Weights of a small transformer language model: 1.23M parameters.
Each number is 50 + 15 x the weight over the matrix's rms, rounded and kept within 0 to 99. Layers, rows and columns count from 0.

# gate: layer 3 MLP gate, 256x96, rms 0.147, rows 109-132, columns 0-95
# up: layer 3 MLP up, 256x96, rms 0.148, rows 109-132, columns 0-95
# down: layer 3 MLP down (transposed), 256x96, rms 0.132, rows 109-132, columns 0-95
gate109:35 54 60 22 58 41 83 63 49 22 71 56 46 46 35 71 35 76 60 53 68 17 48 47 76 28 28 54 66 52 45 37 71 77 64 05 20 36 37 51 42 47 38 50 56 51 43 56 62 26 52 71 37 50 42 36 68 35 44 46 64 67 58 52 58 20 66 41 47 45 29 51 17 50 36 63 48 84 59 37 45 43 40 33 64 59 61 54 67 62 76 56 15 63 61 58
up109:57 79 37 61 38 25 60 52 57 70 40 48 56 70 70 29 24 47 25 52 47 32 52 50 47 63 45 86 43 47 43 39 43 36 67 47 47 56 32 41 68 61 29 45 36 40 76 35 34 64 28 80 54 59 47 66 63 55 40 51 52 70 46 59 34 71 33 39 28 36 70 35 49 50 53 19 54 29 67 61 43 51 66 27 66 67 27 42 40 51 70 25 40 61 39 46
down109:53 36 41 43 51 46 48 49 18 42 64 44 48 38 19 80 50 56 70 41 31 59 52 56 50 45 46 46 78 52 64 41 58 46 54 22 54 21 36 79 33 49 60 70 50 30 46 27 68 25 58 54 42 42 25 47 44 26 68 62 73 33 71 46 54 27 88 51 61 63 25 57 42 40 50 76 35 78 53 35 43 59 50 44 67 70 47 55 80 57 34 70 35 56 58 47
gate110:20 59 66 25 57 95 47 54 67 49 78 41 32 42 46 37 71 45 79 15 81 30 36 53 45 49 57 76 44 61 50 43 66 56 61 52 44 58 48 62 35 35 57 53 57 66 39 47 42 68 41 40 45 29 39 35 49 57 91 30 48 43 60 32 42 53 48 56 50 70 55 48 56 64 49 30 44 06 19 55 53 55 42 65 53 58 53 34 66 55 40 26 75 36 34 54
up110:56 38 24 39 38 77 67 16 47 45 76 39 45 78 44 82 44 61 49 20 48 37 44 77 45 61 51 74 71 32 51 43 50 55 20 57 56 63 48 42 62 33 39 44 53 75 45 65 30 32 67 49 63 67 54 53 54 36 52 31 22 48 52 36 46 57 59 38 57 46 46 63 56 53 55 72 52 30 58 59 50 34 63 66 37 82 54 49 37 49 72 60 28 59 52 48
down110:78 64 59 53 41 38 36 69 47 55 54 61 53 38 53 46 35 53 64 70 66 61 53 32 58 48 22 52 27 56 64 64 34 52 82 60 79 30 49 62 53 62 68 57 50 35 67 39 56 59 53 66 28 29 65 34 70 56 64 49 54 80 32 51 45 22 66 60 38 61 59 29 25 40 49 12 59 67 30 51 56 29 57 20 60 39 38 32 54 53 39 34 71 47 36 44
gate111:68 29 54 72 41 47 59 72 38 69 70 33 61 68 42 34 39 52 49 69 48 48 29 40 41 46 45 72 46 16 63 46 57 42 74 46 49 73 38 47 40 57 55 38 81 48 52 27 30 29 29 40 70 55 38 46 34 30 49 43 57 38 55 31 36 43 85 47 43 70 56 37 48 69 49 34 51 41 38 77 66 58 37 68 56 99 45 64 48 65 45 51 50 38 68 26
up111:54 58 59 60 69 35 51 21 76 50 33 19 67 67 45 51 50 15 32 76 37 51 53 62 75 51 45 59 53 62 45 59 53 34 35 57 53 55 48 47 73 54 40 33 46 58 34 51 37 49 60 46 46 72 66 38 42 61 73 55 63 40 49 65 35 59 43 55 80 26 48 51 56 31 53 42 70 53 69 38 31 72 55 47 61 47 82 36 68 24 52 46 38 49 43 60
down111:52 35 43 58 41 49 49 62 31 67 77 66 40 47 43 33 51 49 45 34 67 56 26 30 69 62 48 55 36 46 54 53 15 40 57 33 49 78 54 53 60 54 45 64 35 45 56 55 32 29 53 21 68 44 58 47 49 49 44 25 44 39 79 57 27 45 77 32 33 56 45 41 52 57 65 70 69 70 33 63 78 59 32 48 62 74 37 46 53 32 54 53 52 76 37 30
gate112:41 68 39 14 67 51 43 50 50 20 49 33 55 56 41 58 41 55 48 67 36 51 71 41 42 77 62 45 42 43 35 58 52 39 59 50 45 56 26 48 39 13 21 73 53 37 42 38 35 49 61 51 33 60 53 70 63 43 57 46 53 79 22 52 43 29 54 45 55 42 55 63 48 60 75 51 57 29 53 22 28 65 38 34 68 86 49 87 55 78 74 59 77 56 66 89
up112:03 49 41 53 13 68 56 56 50 23 31 28 78 41 40 42 25 72 46 52 60 60 39 87 55 44 56 44 41 56 43 54 77 47 42 38 38 83 63 47 71 45 29 77 68 46 65 53 42 39 81 62 72 45 31 50 37 42 68 31 66 73 47 78 47 15 43 42 42 67 56 42 36 65 30 31 56 46 37 50 29 58 39 52 61 37 53 41 50 54 62 41 67 24 36 57
down112:79 64 51 72 83 60 42 34 07 57 56 65 31 52 36 53 54 42 75 46 62 45 76 49 60 43 35 53 40 27 34 37 63 56 66 62 18 40 50 50 27 67 88 15 54 58 42 73 41 25 25 77 52 49 46 63 43 52 57 64 54 66 31 24 38 61 50 56 51 53 31 28 37 51 60 81 42 77 55 55 39 55 35 55 47 49 37 60 34 30 58 35 70 54 57 44
gate113:75 67 66 24 39 67 81 54 51 52 53 41 63 38 64 59 56 55 50 36 53 37 62 80 41 49 10 75 54 27 36 57 60 48 32 28 37 66 56 53 60 46 42 32 61 45 52 49 47 60 52 30 57 72 56 30 37 46 62 43 61 26 28 41 99 34 66 15 54 58 46 49 48 36 56 47 56 59 58 63 66 63 54 53 32 48 35 78 48 47 58 36 60 61 69 41
up113:58 46 42 58 26 68 57 42 48 91 43 39 31 42 44 92 70 53 53 54 49 56 32 59 39 81 61 35 51 60 31 74 33 66 29 13 58 59 67 40 65 48 22 40 55 53 48 61 56 26 45 66 57 62 57 51 50 36 25 31 58 25 57 58 44 48 55 48 40 47 39 45 56 64 55 61 40 68 54 50 58 32 36 48 25 45 69 54 56 67 40 41 49 55 29 49
down113:36 72 19 41 56 43 51 55 45 44 36 90 87 61 76 41 49 52 65 37 57 38 29 52 49 27 50 43 35 67 66 50 73 62 70 41 51 50 39 68 54 84 35 43 69 52 13 38 59 69 49 44 34 35 23 42 28 66 49 55 31 31 28 48 36 45 25 71 55 48 64 66 40 64 42 38 61 47 47 29 48 68 63 56 65 53 37 65 76 45 53 46 32 77 56 47
gate114:69 62 66 45 64 66 61 42 86 59 61 52 60 31 58 47 38 43 38 43 50 31 59 69 67 52 85 23 32 46 38 56 39 32 14 78 46 53 48 53 65 56 46 61 48 42 40 17 46 45 44 45 55 45 38 58 61 37 55 48 78 49 51 41 55 45 38 42 71 63 48 38 51 54 57 68 52 27 36 25 45 54 58 39 62 46 46 92 35 06 70 47 48 36 49 84
up114:50 52 71 57 53 57 52 63 42 42 53 48 64 37 50 72 49 71 74 61 49 69 63 49 42 83 41 68 35 55 43 36 49 51 52 54 61 95 50 50 38 39 58 35 46 23 63 41 45 48 46 77 79 25 40 53 46 61 47 53 46 53 67 37 36 27 32 45 56 41 84 49 26 21 53 41 20 76 68 70 15 25 33 38 62 50 07 44 24 54 60 41 55 55 34 48
down114:44 49 48 42 45 45 82 45 62 63 41 33 62 41 40 21 30 22 41 47 47 51 44 47 56 47 44 50 82 53 49 59 66 82 39 26 40 56 36 59 54 42 46 56 46 76 20 37 51 36 61 19 38 46 29 73 68 35 48 50 70 20 44 57 60 55 55 44 32 63 33 59 88 87 37 61 72 27 70 30 53 56 30 54 44 43 68 91 53 59 43 74 49 59 29 44
gate115:49 46 43 65 48 41 54 52 48 39 60 66 70 82 52 40 49 24 46 40 63 69 49 69 67 40 42 59 47 29 44 37 39 60 70 31 46 57 51 55 71 47 46 57 76 31 39 50 65 65 31 35 47 55 39 53 58 55 59 35 50 40 62 41 69 41 66 65 65 18 23 40 18 47 49 51 05 52 65 44 83 66 43 57 47 62 36 40 35 25 47 62 56 57 44 89
up115:41 69 59 46 28 25 28 52 48 32 60 51 36 36 37 39 30 25 57 45 37 50 55 48 56 55 43 38 53 35 60 43 33 61 31 45 45 21 46 66 69 44 49 44 68 49 55 44 59 39 59 84 66 61 64 61 62 39 47 34 44 22 46 31 32 58 38 59 88 89 47 66 46 79 57 34 85 64 44 65 72 46 61 51 77 61 72 51 71 45 51 35 21 36 69 45
down115:53 51 31 51 39 53 55 35 40 56 64 52 53 68 64 50 66 27 32 68 43 82 57 57 59 66 38 75 44 35 58 43 56 63 78 21 75 67 79 52 79 43 41 35 76 54 47 34 57 60 21 40 36 37 30 36 50 44 39 43 31 50 60 49 72 28 56 26 52 36 62 54 45 49 25 55 02 44 51 43 72 50 42 68 37 64 32 54 35 63 55 60 70 63 43 66
gate116:70 81 51 62 36 52 35 37 40 55 55 51 58 42 36 58 57 39 41 68 42 33 41 63 42 25 49 53 73 42 80 72 71 42 47 58 43 48 41 35 56 27 46 26 52 43 80 46 50 61 52 74 34 54 71 31 50 39 33 46 58 70 58 48 57 37 53 21 61 61 64 59 43 52 35 54 52 46 28 40 60 35 51 55 75 49 70 44 54 30 68 39 35 32 15 32
up116:34 57 36 43 65 46 47 48 29 70 66 52 34 59 58 53 64 36 37 83 42 42 65 59 23 34 17 49 40 65 66 65 47 56 26 46 56 32 58 53 79 42 38 38 49 51 55 30 44 61 48 22 61 55 55 72 65 37 42 50 57 49 48 59 70 47 37 81 33 66 53 36 28 55 47 51 59 61 43 68 74 46 30 45 61 35 76 70 44 35 68 68 33 25 29 58
down116:53 31 73 26 40 41 70 36 64 66 18 59 52 58 59 55 35 56 44 32 72 40 55 40 66 62 50 47 54 66 59 25 62 65 31 32 64 59 72 58 34 64 41 67 55 54 33 51 34 35 54 70 52 30 70 55 71 32 49 76 44 37 39 49 54 55 57 82 46 43 24 44 55 49 40 43 67 33 72 35 43 41 52 33 27 42 33 42 47 74 16 64 59 51 66 68
gate117:59 35 66 29 50 42 39 42 63 35 60 45 78 53 17 39 33 72 68 79 43 21 80 63 42 63 50 44 57 44 99 61 40 74 38 48 39 26 36 31 30 36 11 45 63 41 59 29 41 46 38 72 49 39 64 46 63 61 83 76 73 55 51 61 54 43 49 22 40 35 30 69 46 56 62 56 55 25 65 30 48 78 56 46 35 63 66 59 55 69 65 44 45 40 48 33
up117:22 17 43 27 61 50 52 85 50 32 52 35 34 24 48 55 58 58 41 35 52 44 86 57 50 45 79 43 54 33 61 54 55 66 15 37 49 53 45 65 42 51 63 13 33 45 26 33 74 43 65 50 29 52 57 61 35 52 68 44 61 75 52 59 60 42 33 52 54 75 31 83 72 56 56 59 29 51 44 65 25 36 59 57 55 65 59 58 82 84 55 42 63 09 16 40
down117:48 39 49 75 37 91 55 36 51 54 26 50 40 58 58 53 73 50 13 39 48 54 32 60 63 68 52 46 44 75 17 48 47 28 33 70 42 93 78 57 46 29 58 49 47 59 56 21 47 39 48 18 45 54 23 53 58 56 49 18 37 67 23 59 47 64 46 65 47 59 56 39 30 47 48 99 36 59 46 71 67 65 46 54 51 52 45 52 59 41 29 24 36 69 54 76
gate118:14 55 23 46 39 35 64 58 54 46 87 55 51 71 49 22 64 43 68 44 50 42 67 45 36 61 76 52 57 51 55 39 30 32 51 38 35 63 50 56 39 43 53 56 39 50 46 54 42 61 57 51 47 42 46 60 65 49 92 46 21 63 59 58 74 43 35 66 49 77 45 22 57 46 64 87 42 61 25 43 39 55 69 49 64 79 46 50 70 58 62 55 46 24 50 52
up118:29 55 42 50 46 55 36 44 62 41 42 67 66 40 76 73 56 42 85 69 29 45 51 39 71 80 46 72 64 40 30 51 43 84 46 55 53 43 33 62 46 48 72 41 71 37 41 44 43 46 73 43 24 35 48 26 49 53 44 45 57 58 46 75 76 41 73 63 34 63 52 49 49 26 19 48 48 63 49 67 31 45 40 57 36 65 39 45 43 41 61 68 33 56 36 47
down118:54 69 41 48 24 49 33 45 40 49 52 77 58 57 47 47 51 26 29 55 78 31 37 62 69 19 47 72 56 29 43 51 52 47 51 29 48 66 75 59 56 49 62 59 65 34 67 68 43 67 59 44 79 77 49 62 55 53 68 46 20 45 52 25 26 28 47 32 48 59 65 65 41 81 38 28 44 55 28 38 46 49 31 52 58 29 48 49 45 60 53 35 80 40 38 44
gate119:25 65 60 45 63 38 74 40 38 60 39 62 63 28 49 40 36 51 36 79 41 52 53 56 24 52 33 66 37 39 31 49 60 58 61 42 51 63 60 75 30 47 78 55 13 55 47 58 69 42 62 41 47 09 33 35 72 50 58 87 52 82 51 59 48 34 53 71 56 72 67 35 33 55 47 29 43 64 46 42 60 41 42 57 42 64 22 56 40 50 35 70 31 52 54 55
up119:42 54 63 48 70 68 32 49 51 24 45 56 58 59 58 81 45 66 63 24 51 45 59 37 48 41 36 45 48 40 63 40 59 45 50 71 72 62 68 54 41 86 35 61 71 57 54 39 30 48 51 55 44 49 49 47 62 68 28 33 25 46 42 45 93 30 72 53 38 42 57 48 48 38 37 50 50 52 67 47 46 71 30 38 56 54 46 33 33 76 65 46 48 52 56 44
down119:57 54 28 24 25 31 72 45 48 67 45 29 32 56 36 19 57 60 58 59 49 72 53 38 52 62 55 88 60 65 29 70 50 54 55 43 39 53 32 54 94 27 60 45 35 51 56 60 65 49 56 51 72 31 58 52 33 41 75 66 54 58 32 34 32 94 29 34 75 46 53 50 56 51 57 46 62 48 41 57 51 45 49 36 32 51 48 57 45 36 40 68 68 53 56 62
gate120:28 63 70 34 57 36 38 64 62 94 62 25 80 38 54 52 45 22 34 38 42 34 25 28 60 43 40 49 60 39 43 71 65 76 52 54 50 65 21 55 53 60 67 60 54 33 68 39 37 50 68 51 33 63 49 46 23 26 48 47 51 66 84 56 59 25 42 50 57 46 41 39 47 70 34 61 43 39 75 64 29 57 41 57 41 46 68 61 49 51 69 42 34 38 30 49
up120:55 47 59 66 54 45 66 85 37 19 38 33 46 61 59 27 51 53 58 44 47 52 63 89 33 42 65 56 54 55 67 70 69 54 51 64 78 59 79 50 31 50 48 35 28 51 48 50 60 60 50 63 62 23 52 37 20 38 52 52 22 55 57 06 51 57 40 65 32 41 64 46 51 56 55 51 52 42 53 44 51 60 60 46 23 51 34 42 56 82 56 31 39 11 35 51
down120:44 28 60 29 63 41 23 18 39 72 50 29 48 47 41 72 38 32 77 66 48 44 60 56 35 70 68 74 53 56 78 36 45 45 35 41 58 23 56 52 62 65 57 66 57 68 28 68 15 46 54 61 45 35 42 43 82 59 49 68 54 41 51 58 72 37 55 63 77 51 49 66 39 63 56 29 33 36 37 37 46 51 55 47 57 44 46 43 46 42 51 38 34 68 58 64
gate121:32 49 43 60 53 59 34 55 43 61 34 25 66 45 40 39 46 37 46 64 54 70 72 47 41 16 25 38 60 24 60 65 75 49 31 55 76 55 49 54 69 63 42 52 53 21 52 33 42 66 53 33 61 73 19 61 66 49 41 45 49 19 58 38 26 49 57 11 42 54 31 56 58 53 54 46 61 42 85 59 51 39 59 64 81 50 59 43 36 68 79 46 65 33 33 58
up121:49 55 33 08 68 32 37 59 76 34 22 35 53 48 35 47 49 49 58 29 63 52 37 55 57 73 61 66 48 54 40 59 38 44 49 52 57 49 58 42 53 68 42 36 61 41 36 72 35 34 86 69 51 56 64 39 85 55 76 54 51 74 38 44 46 26 54 33 72 11 62 70 62 21 67 61 33 84 47 31 28 74 18 70 34 55 31 51 33 23 60 45 60 50 67 38
down121:42 29 12 48 34 63 55 61 72 54 67 49 86 74 21 44 56 50 69 48 58 76 42 32 73 53 12 27 45 44 70 61 43 70 22 54 32 74 26 46 46 46 28 70 60 28 58 44 43 41 47 63 20 57 50 48 51 53 44 80 59 58 70 56 50 33 35 43 31 59 14 19 41 51 63 42 75 52 61 68 24 58 67 40 58 60 14 70 57 51 64 59 74 51 36 56
gate122:55 21 59 51 46 55 42 62 27 37 38 45 51 60 47 25 38 55 54 41 52 38 75 48 74 60 72 55 45 53 49 37 55 38 57 41 62 70 54 50 41 41 45 47 43 44 65 30 55 63 55 92 65 46 53 66 36 61 41 71 28 06 39 43 35 41 55 75 46 54 50 76 10 45 29 52 40 50 71 42 47 52 36 34 45 87 49 90 20 59 64 41 32 57 62 77
up122:48 41 45 16 66 49 49 50 45 52 32 54 44 40 63 41 46 40 20 57 48 58 40 69 43 53 38 38 71 57 43 50 52 38 48 51 46 23 83 36 30 43 71 56 67 70 35 52 52 55 41 49 53 67 75 33 57 93 70 89 55 61 63 30 66 61 57 30 37 43 28 40 49 86 53 33 69 48 41 46 58 65 53 70 61 29 46 75 51 24 43 58 53 67 68 68
down122:57 91 21 50 58 54 31 29 31 47 73 53 67 48 16 32 32 40 55 44 54 59 31 52 40 64 53 56 67 62 37 55 59 87 40 61 64 53 18 62 60 66 35 47 58 51 45 64 35 43 67 36 75 44 70 58 65 31 42 51 40 49 50 72 69 30 60 61 62 62 72 74 27 25 37 54 54 55 20 52 37 39 41 42 24 49 67 39 50 47 60 32 28 67 42 60
gate123:69 58 32 60 62 53 46 38 38 47 50 56 70 31 91 34 37 38 55 24 25 49 52 34 63 56 27 76 38 52 58 26 45 46 66 37 45 63 24 64 63 59 39 60 63 53 42 55 57 18 73 41 43 59 35 66 60 57 53 62 29 41 65 53 63 63 57 76 52 50 55 59 68 33 74 50 32 76 38 63 18 26 72 72 79 58 48 72 31 42 51 00 52 45 76 50
up123:60 45 37 54 36 34 79 50 54 67 52 61 48 42 31 25 45 58 71 45 25 22 38 20 49 30 22 69 46 44 78 64 54 65 43 62 34 38 67 67 32 48 80 60 31 51 39 41 65 61 34 42 49 19 48 47 67 61 44 55 50 33 67 55 19 58 63 33 66 59 44 61 65 30 67 27 50 58 41 71 58 53 67 68 55 76 53 48 55 54 42 70 18 78 61 37
down123:59 78 52 42 57 46 44 67 29 33 48 48 62 76 53 72 49 51 40 64 61 67 38 65 43 49 56 51 70 21 20 43 61 51 59 29 48 51 32 23 49 64 65 27 70 52 34 67 42 37 44 35 72 52 25 48 53 51 72 29 53 71 41 60 69 29 32 59 29 73 61 48 47 73 17 69 58 23 76 51 59 61 32 20 57 56 37 41 35 33 56 55 96 43 32 46
gate124:51 57 45 53 38 30 60 30 64 39 44 62 51 39 58 30 54 31 56 57 40 96 46 07 48 63 64 64 60 44 64 30 50 54 54 47 25 83 48 60 32 63 46 61 45 37 42 57 36 46 54 55 65 61 21 54 45 20 68 31 55 42 37 50 28 66 29 44 57 59 50 56 57 62 55 34 85 24 41 31 47 57 57 68 53 82 54 66 61 54 40 36 52 79 61 58
up124:65 54 62 55 84 35 59 58 77 54 39 49 39 62 37 70 58 36 38 29 41 25 58 48 56 60 37 73 15 29 99 42 56 64 48 37 64 58 51 59 64 49 53 60 56 30 50 40 37 29 21 33 58 35 39 56 31 51 19 56 67 45 49 33 42 63 70 61 56 57 46 62 66 54 48 61 56 36 29 42 54 58 46 46 73 60 63 64 65 05 39 62 56 26 28 57
down124:28 52 52 54 00 48 44 18 86 40 75 34 36 37 42 34 56 46 40 50 63 74 48 30 50 49 39 57 43 63 69 78 67 54 73 52 30 63 70 13 39 39 26 39 46 45 74 44 49 49 66 62 61 24 67 64 52 34 45 30 40 34 60 47 44 54 39 28 63 87 75 42 44 47 44 55 51 58 52 41 74 70 60 48 45 37 64 45 25 60 69 50 50 70 48 31
gate125:34 47 44 44 59 53 61 60 60 56 52 36 68 45 78 30 64 35 63 60 55 43 43 42 64 71 51 60 60 24 49 74 47 23 73 14 59 65 38 53 13 30 47 41 35 48 61 45 36 42 44 58 45 34 43 56 48 68 72 48 51 59 09 65 41 23 60 28 59 55 37 58 62 68 60 59 23 80 73 33 49 49 39 52 27 39 78 59 66 64 50 57 28 47 55 47
up125:52 55 73 43 40 63 57 38 32 65 36 42 38 52 70 81 40 69 66 40 52 52 58 59 44 71 56 58 51 58 59 59 57 35 28 35 67 56 58 32 86 86 47 42 56 42 53 45 61 79 58 51 40 34 36 55 21 07 47 64 10 45 44 31 60 50 32 62 22 54 65 64 29 57 45 75 30 36 65 36 58 40 42 53 23 36 40 42 16 39 57 61 56 45 38 73
down125:52 45 58 60 56 34 82 76 62 48 51 50 73 51 82 18 56 65 51 41 50 50 58 53 41 60 78 43 26 15 53 49 59 42 51 60 81 66 39 37 64 14 41 63 46 52 51 35 22 42 23 89 52 47 44 48 68 73 42 63 24 56 24 58 52 35 32 49 90 52 66 28 70 41 48 39 13 86 38 48 47 49 59 42 53 30 56 45 31 63 49 46 41 38 68 30
gate126:45 39 48 66 53 54 46 57 52 31 70 65 48 56 40 27 42 50 81 11 31 62 36 47 45 35 56 54 82 42 50 42 50 19 67 65 30 62 30 51 66 38 27 57 37 44 48 34 33 63 43 52 52 72 36 57 67 66 65 50 72 60 57 43 55 57 80 80 87 32 40 47 51 30 63 48 53 38 38 40 34 69 59 61 68 45 40 41 63 35 53 44 67 13 45 53
up126:62 38 42 47 39 60 49 48 55 52 52 48 37 39 58 28 65 27 46 26 47 85 30 63 12 55 62 16 76 58 35 51 43 26 89 66 54 59 60 42 64 67 47 64 64 58 47 55 38 31 34 33 52 83 69 38 78 43 56 61 46 73 30 57 55 60 55 54 51 52 40 21 48 30 67 60 54 37 40 66 26 66 67 34 27 47 44 40 85 41 44 46 58 32 55 38
down126:76 52 47 34 58 67 66 74 78 48 31 28 54 42 58 41 65 58 03 59 44 58 52 44 47 49 41 45 20 51 48 73 31 76 30 57 43 35 51 70 59 57 68 47 57 48 23 67 50 52 45 41 55 68 66 56 54 63 41 29 48 39 13 24 46 55 14 49 49 78 46 66 70 58 38 44 61 59 61 60 76 48 37 61 27 52 43 43 35 60 41 40 57 59 36 55
gate127:33 38 63 70 52 43 44 39 50 58 59 42 67 69 36 57 60 64 53 52 49 37 43 48 43 41 51 55 62 38 70 39 53 57 43 41 19 54 43 22 58 31 58 50 42 49 43 52 22 60 69 68 58 48 49 64 52 69 89 48 47 61 16 66 55 57 51 42 30 47 52 79 53 20 60 51 59 37 55 46 13 39 27 69 72 45 08 58 67 67 23 24 55 44 47 80
up127:80 48 48 33 37 54 80 38 40 48 54 46 50 79 27 37 64 33 32 65 84 52 70 57 19 56 61 38 53 74 23 48 53 58 56 40 34 43 38 66 36 68 35 75 56 38 63 46 51 41 33 66 33 55 53 43 61 68 72 20 58 37 58 07 62 56 53 42 81 50 84 49 48 59 30 37 52 43 58 65 71 76 59 35 42 72 49 33 46 59 51 30 48 58 65 35
down127:56 46 56 55 34 63 17 54 35 63 48 36 56 37 28 68 39 55 55 68 21 59 51 53 64 42 43 22 54 47 88 54 50 61 58 34 33 81 41 46 82 45 71 34 54 70 47 49 51 28 81 42 37 56 47 30 49 24 81 73 48 34 07 78 59 54 47 69 28 62 44 55 52 19 38 59 57 45 49 47 44 44 65 34 43 43 43 66 72 48 51 32 55 77 40 60
gate128:53 35 55 63 42 50 61 44 33 31 60 54 53 90 66 56 70 67 18 62 54 44 30 58 35 32 36 61 57 61 66 55 50 55 34 42 52 36 46 57 28 58 19 56 79 46 61 49 49 85 43 53 32 59 53 52 54 10 35 41 72 45 40 66 28 43 43 45 33 39 50 44 43 28 51 46 38 63 55 63 53 48 30 23 54 51 76 52 62 06 60 68 42 57 33 34
up128:53 45 33 38 50 42 50 48 52 65 21 35 65 65 71 30 46 61 39 40 38 27 50 37 60 41 37 40 73 52 43 75 59 50 76 67 73 72 35 47 39 43 23 61 40 49 58 41 29 47 45 37 39 62 75 75 33 26 44 92 48 42 60 51 66 46 60 38 51 27 54 38 63 34 23 43 53 66 55 23 64 49 58 43 56 81 46 27 59 53 52 22 49 58 39 55
down128:41 46 63 65 70 62 57 49 31 49 55 45 39 50 56 67 82 49 40 57 83 81 58 63 35 44 49 16 40 49 43 28 51 60 27 53 59 48 68 48 56 58 54 16 30 50 46 56 60 56 64 72 38 30 43 37 41 45 58 16 71 54 47 56 42 65 34 69 60 54 59 47 42 27 55 36 35 54 47 40 24 54 32 38 75 30 51 78 50 24 36 69 53 60 52 66
gate129:36 49 44 36 39 57 49 14 46 57 64 62 69 51 48 57 49 53 37 57 33 54 45 43 52 47 37 61 46 63 71 35 42 40 59 42 50 60 92 75 58 53 60 66 35 61 25 40 82 64 55 61 37 66 38 36 34 49 52 49 39 45 40 63 47 69 48 69 34 40 40 49 66 71 69 44 52 39 33 70 72 34 53 40 52 20 82 18 78 23 56 50 44 59 15 39
up129:34 31 48 50 60 28 61 37 40 61 54 64 49 79 32 65 33 59 57 50 62 47 63 48 12 46 59 51 70 62 51 60 61 57 54 50 61 47 34 78 20 72 56 37 34 69 35 30 43 45 35 43 66 56 56 52 25 34 61 27 57 50 31 58 73 54 46 50 58 63 45 56 67 71 75 43 67 34 42 53 67 35 13 76 31 48 73 48 53 63 54 40 58 32 13 41
down129:39 45 63 45 44 45 37 52 53 60 38 50 41 34 56 44 32 57 71 65 84 58 46 51 70 53 38 33 45 45 55 41 39 60 41 71 33 41 52 28 56 16 37 47 72 24 75 59 52 59 57 64 40 31 77 43 67 43 53 65 55 77 54 47 45 43 61 47 51 39 71 35 16 36 43 54 41 72 43 43 25 62 60 27 56 63 37 55 22 49 75 47 56 60 71 74
gate130:68 19 52 65 63 42 33 21 57 58 46 41 40 48 37 64 65 44 74 56 50 33 39 50 37 25 50 61 75 38 79 65 82 42 64 46 53 63 28 71 35 66 42 32 53 47 46 61 62 63 44 47 53 57 41 34 49 56 68 52 47 56 47 37 67 46 58 50 31 48 34 78 57 50 66 74 36 56 39 29 49 59 30 60 55 31 53 60 36 59 35 17 29 33 39 55
up130:62 32 49 89 81 37 30 18 53 39 25 58 45 40 51 48 62 43 60 43 64 68 47 48 31 35 53 58 57 33 57 52 68 55 36 64 50 66 69 34 42 47 55 36 45 69 50 58 57 60 31 62 69 44 50 58 89 49 75 57 26 76 31 37 62 53 53 53 53 44 55 57 48 29 51 53 54 59 47 38 34 58 30 35 53 20 36 62 48 41 49 29 21 47 36 56
down130:36 68 49 48 27 59 62 75 49 49 48 75 55 54 45 37 36 48 26 52 64 53 31 39 41 69 54 51 52 45 37 49 21 58 33 57 37 25 61 43 43 40 54 38 40 51 68 52 36 53 69 49 37 41 63 99 46 46 51 44 60 38 45 54 41 35 52 70 50 45 37 25 40 52 57 54 60 49 60 58 49 41 84 59 36 75 41 37 48 57 74 58 72 68 44 32
gate131:26 27 59 56 44 54 56 71 24 48 53 57 49 49 62 55 75 50 40 36 74 30 54 57 59 58 48 49 46 29 65 56 49 64 59 56 47 55 65 53 36 34 32 49 71 03 45 55 77 71 54 55 50 88 64 59 43 44 50 68 31 35 51 40 62 38 62 67 33 65 35 71 58 54 36 70 30 38 31 52 50 73 67 54 59 68 40 64 58 31 29 57 31 51 70 54
up131:56 68 45 39 30 73 31 56 58 57 45 23 54 63 59 62 35 48 36 43 58 74 34 53 54 35 66 27 58 80 25 37 65 20 40 38 63 23 28 34 65 59 70 77 25 78 65 53 58 38 41 54 58 41 28 23 41 67 26 57 69 34 29 51 39 82 51 18 77 46 76 40 36 41 42 47 72 63 52 33 48 52 59 54 46 63 57 47 60 51 73 40 65 61 51 78
down131:32 10 81 56 42 67 41 61 36 25 67 43 39 57 60 60 51 50 43 57 66 25 24 38 39 36 61 51 75 55 36 29 58 53 52 50 80 50 46 58 53 19 54 51 44 14 53 52 49 57 51 68 55 74 41 51 68 38 51 45 32 63 63 50 51 38 67 56 31 60 11 72 64 65 49 81 45 42 62 31 81 58 62 32 49 47 52 51 54 28 51 55 36 46 52 14
gate132:39 60 73 48 32 67 52 53 31 36 58 60 63 52 61 39 83 44 63 43 57 75 78 70 53 66 72 37 40 39 76 64 31 37 32 39 20 78 23 55 45 53 53 38 64 42 49 28 38 43 30 48 49 91 25 50 32 47 67 41 65 48 30 47 60 46 50 61 38 39 75 40 49 60 42 63 28 25 54 66 52 75 56 39 25 73 36 53 57 83 53 45 55 42 62 44
up132:53 80 53 59 23 52 36 63 31 66 51 62 29 55 59 72 29 41 47 53 62 61 51 39 34 48 28 52 60 52 78 34 43 52 57 28 47 33 31 42 26 84 65 57 59 68 70 49 69 54 27 61 77 87 51 29 53 38 42 57 47 36 68 47 33 34 38 71 40 29 26 42 27 34 67 66 69 50 64 43 33 58 44 35 28 75 55 53 59 32 77 36 37 38 46 25
down132:48 72 51 63 73 37 60 29 53 36 50 45 67 18 84 52 49 10 65 21 25 52 60 57 66 60 54 38 40 46 46 78 27 34 68 51 46 53 46 71 38 61 45 39 60 47 49 55 28 65 52 53 50 38 33 54 43 68 53 59 65 42 82 46 55 18 60 67 43 23 55 52 54 49 49 35 27 73 45 59 33 42 59 52 69 49 51 29 44 45 16 54 91 65 71 66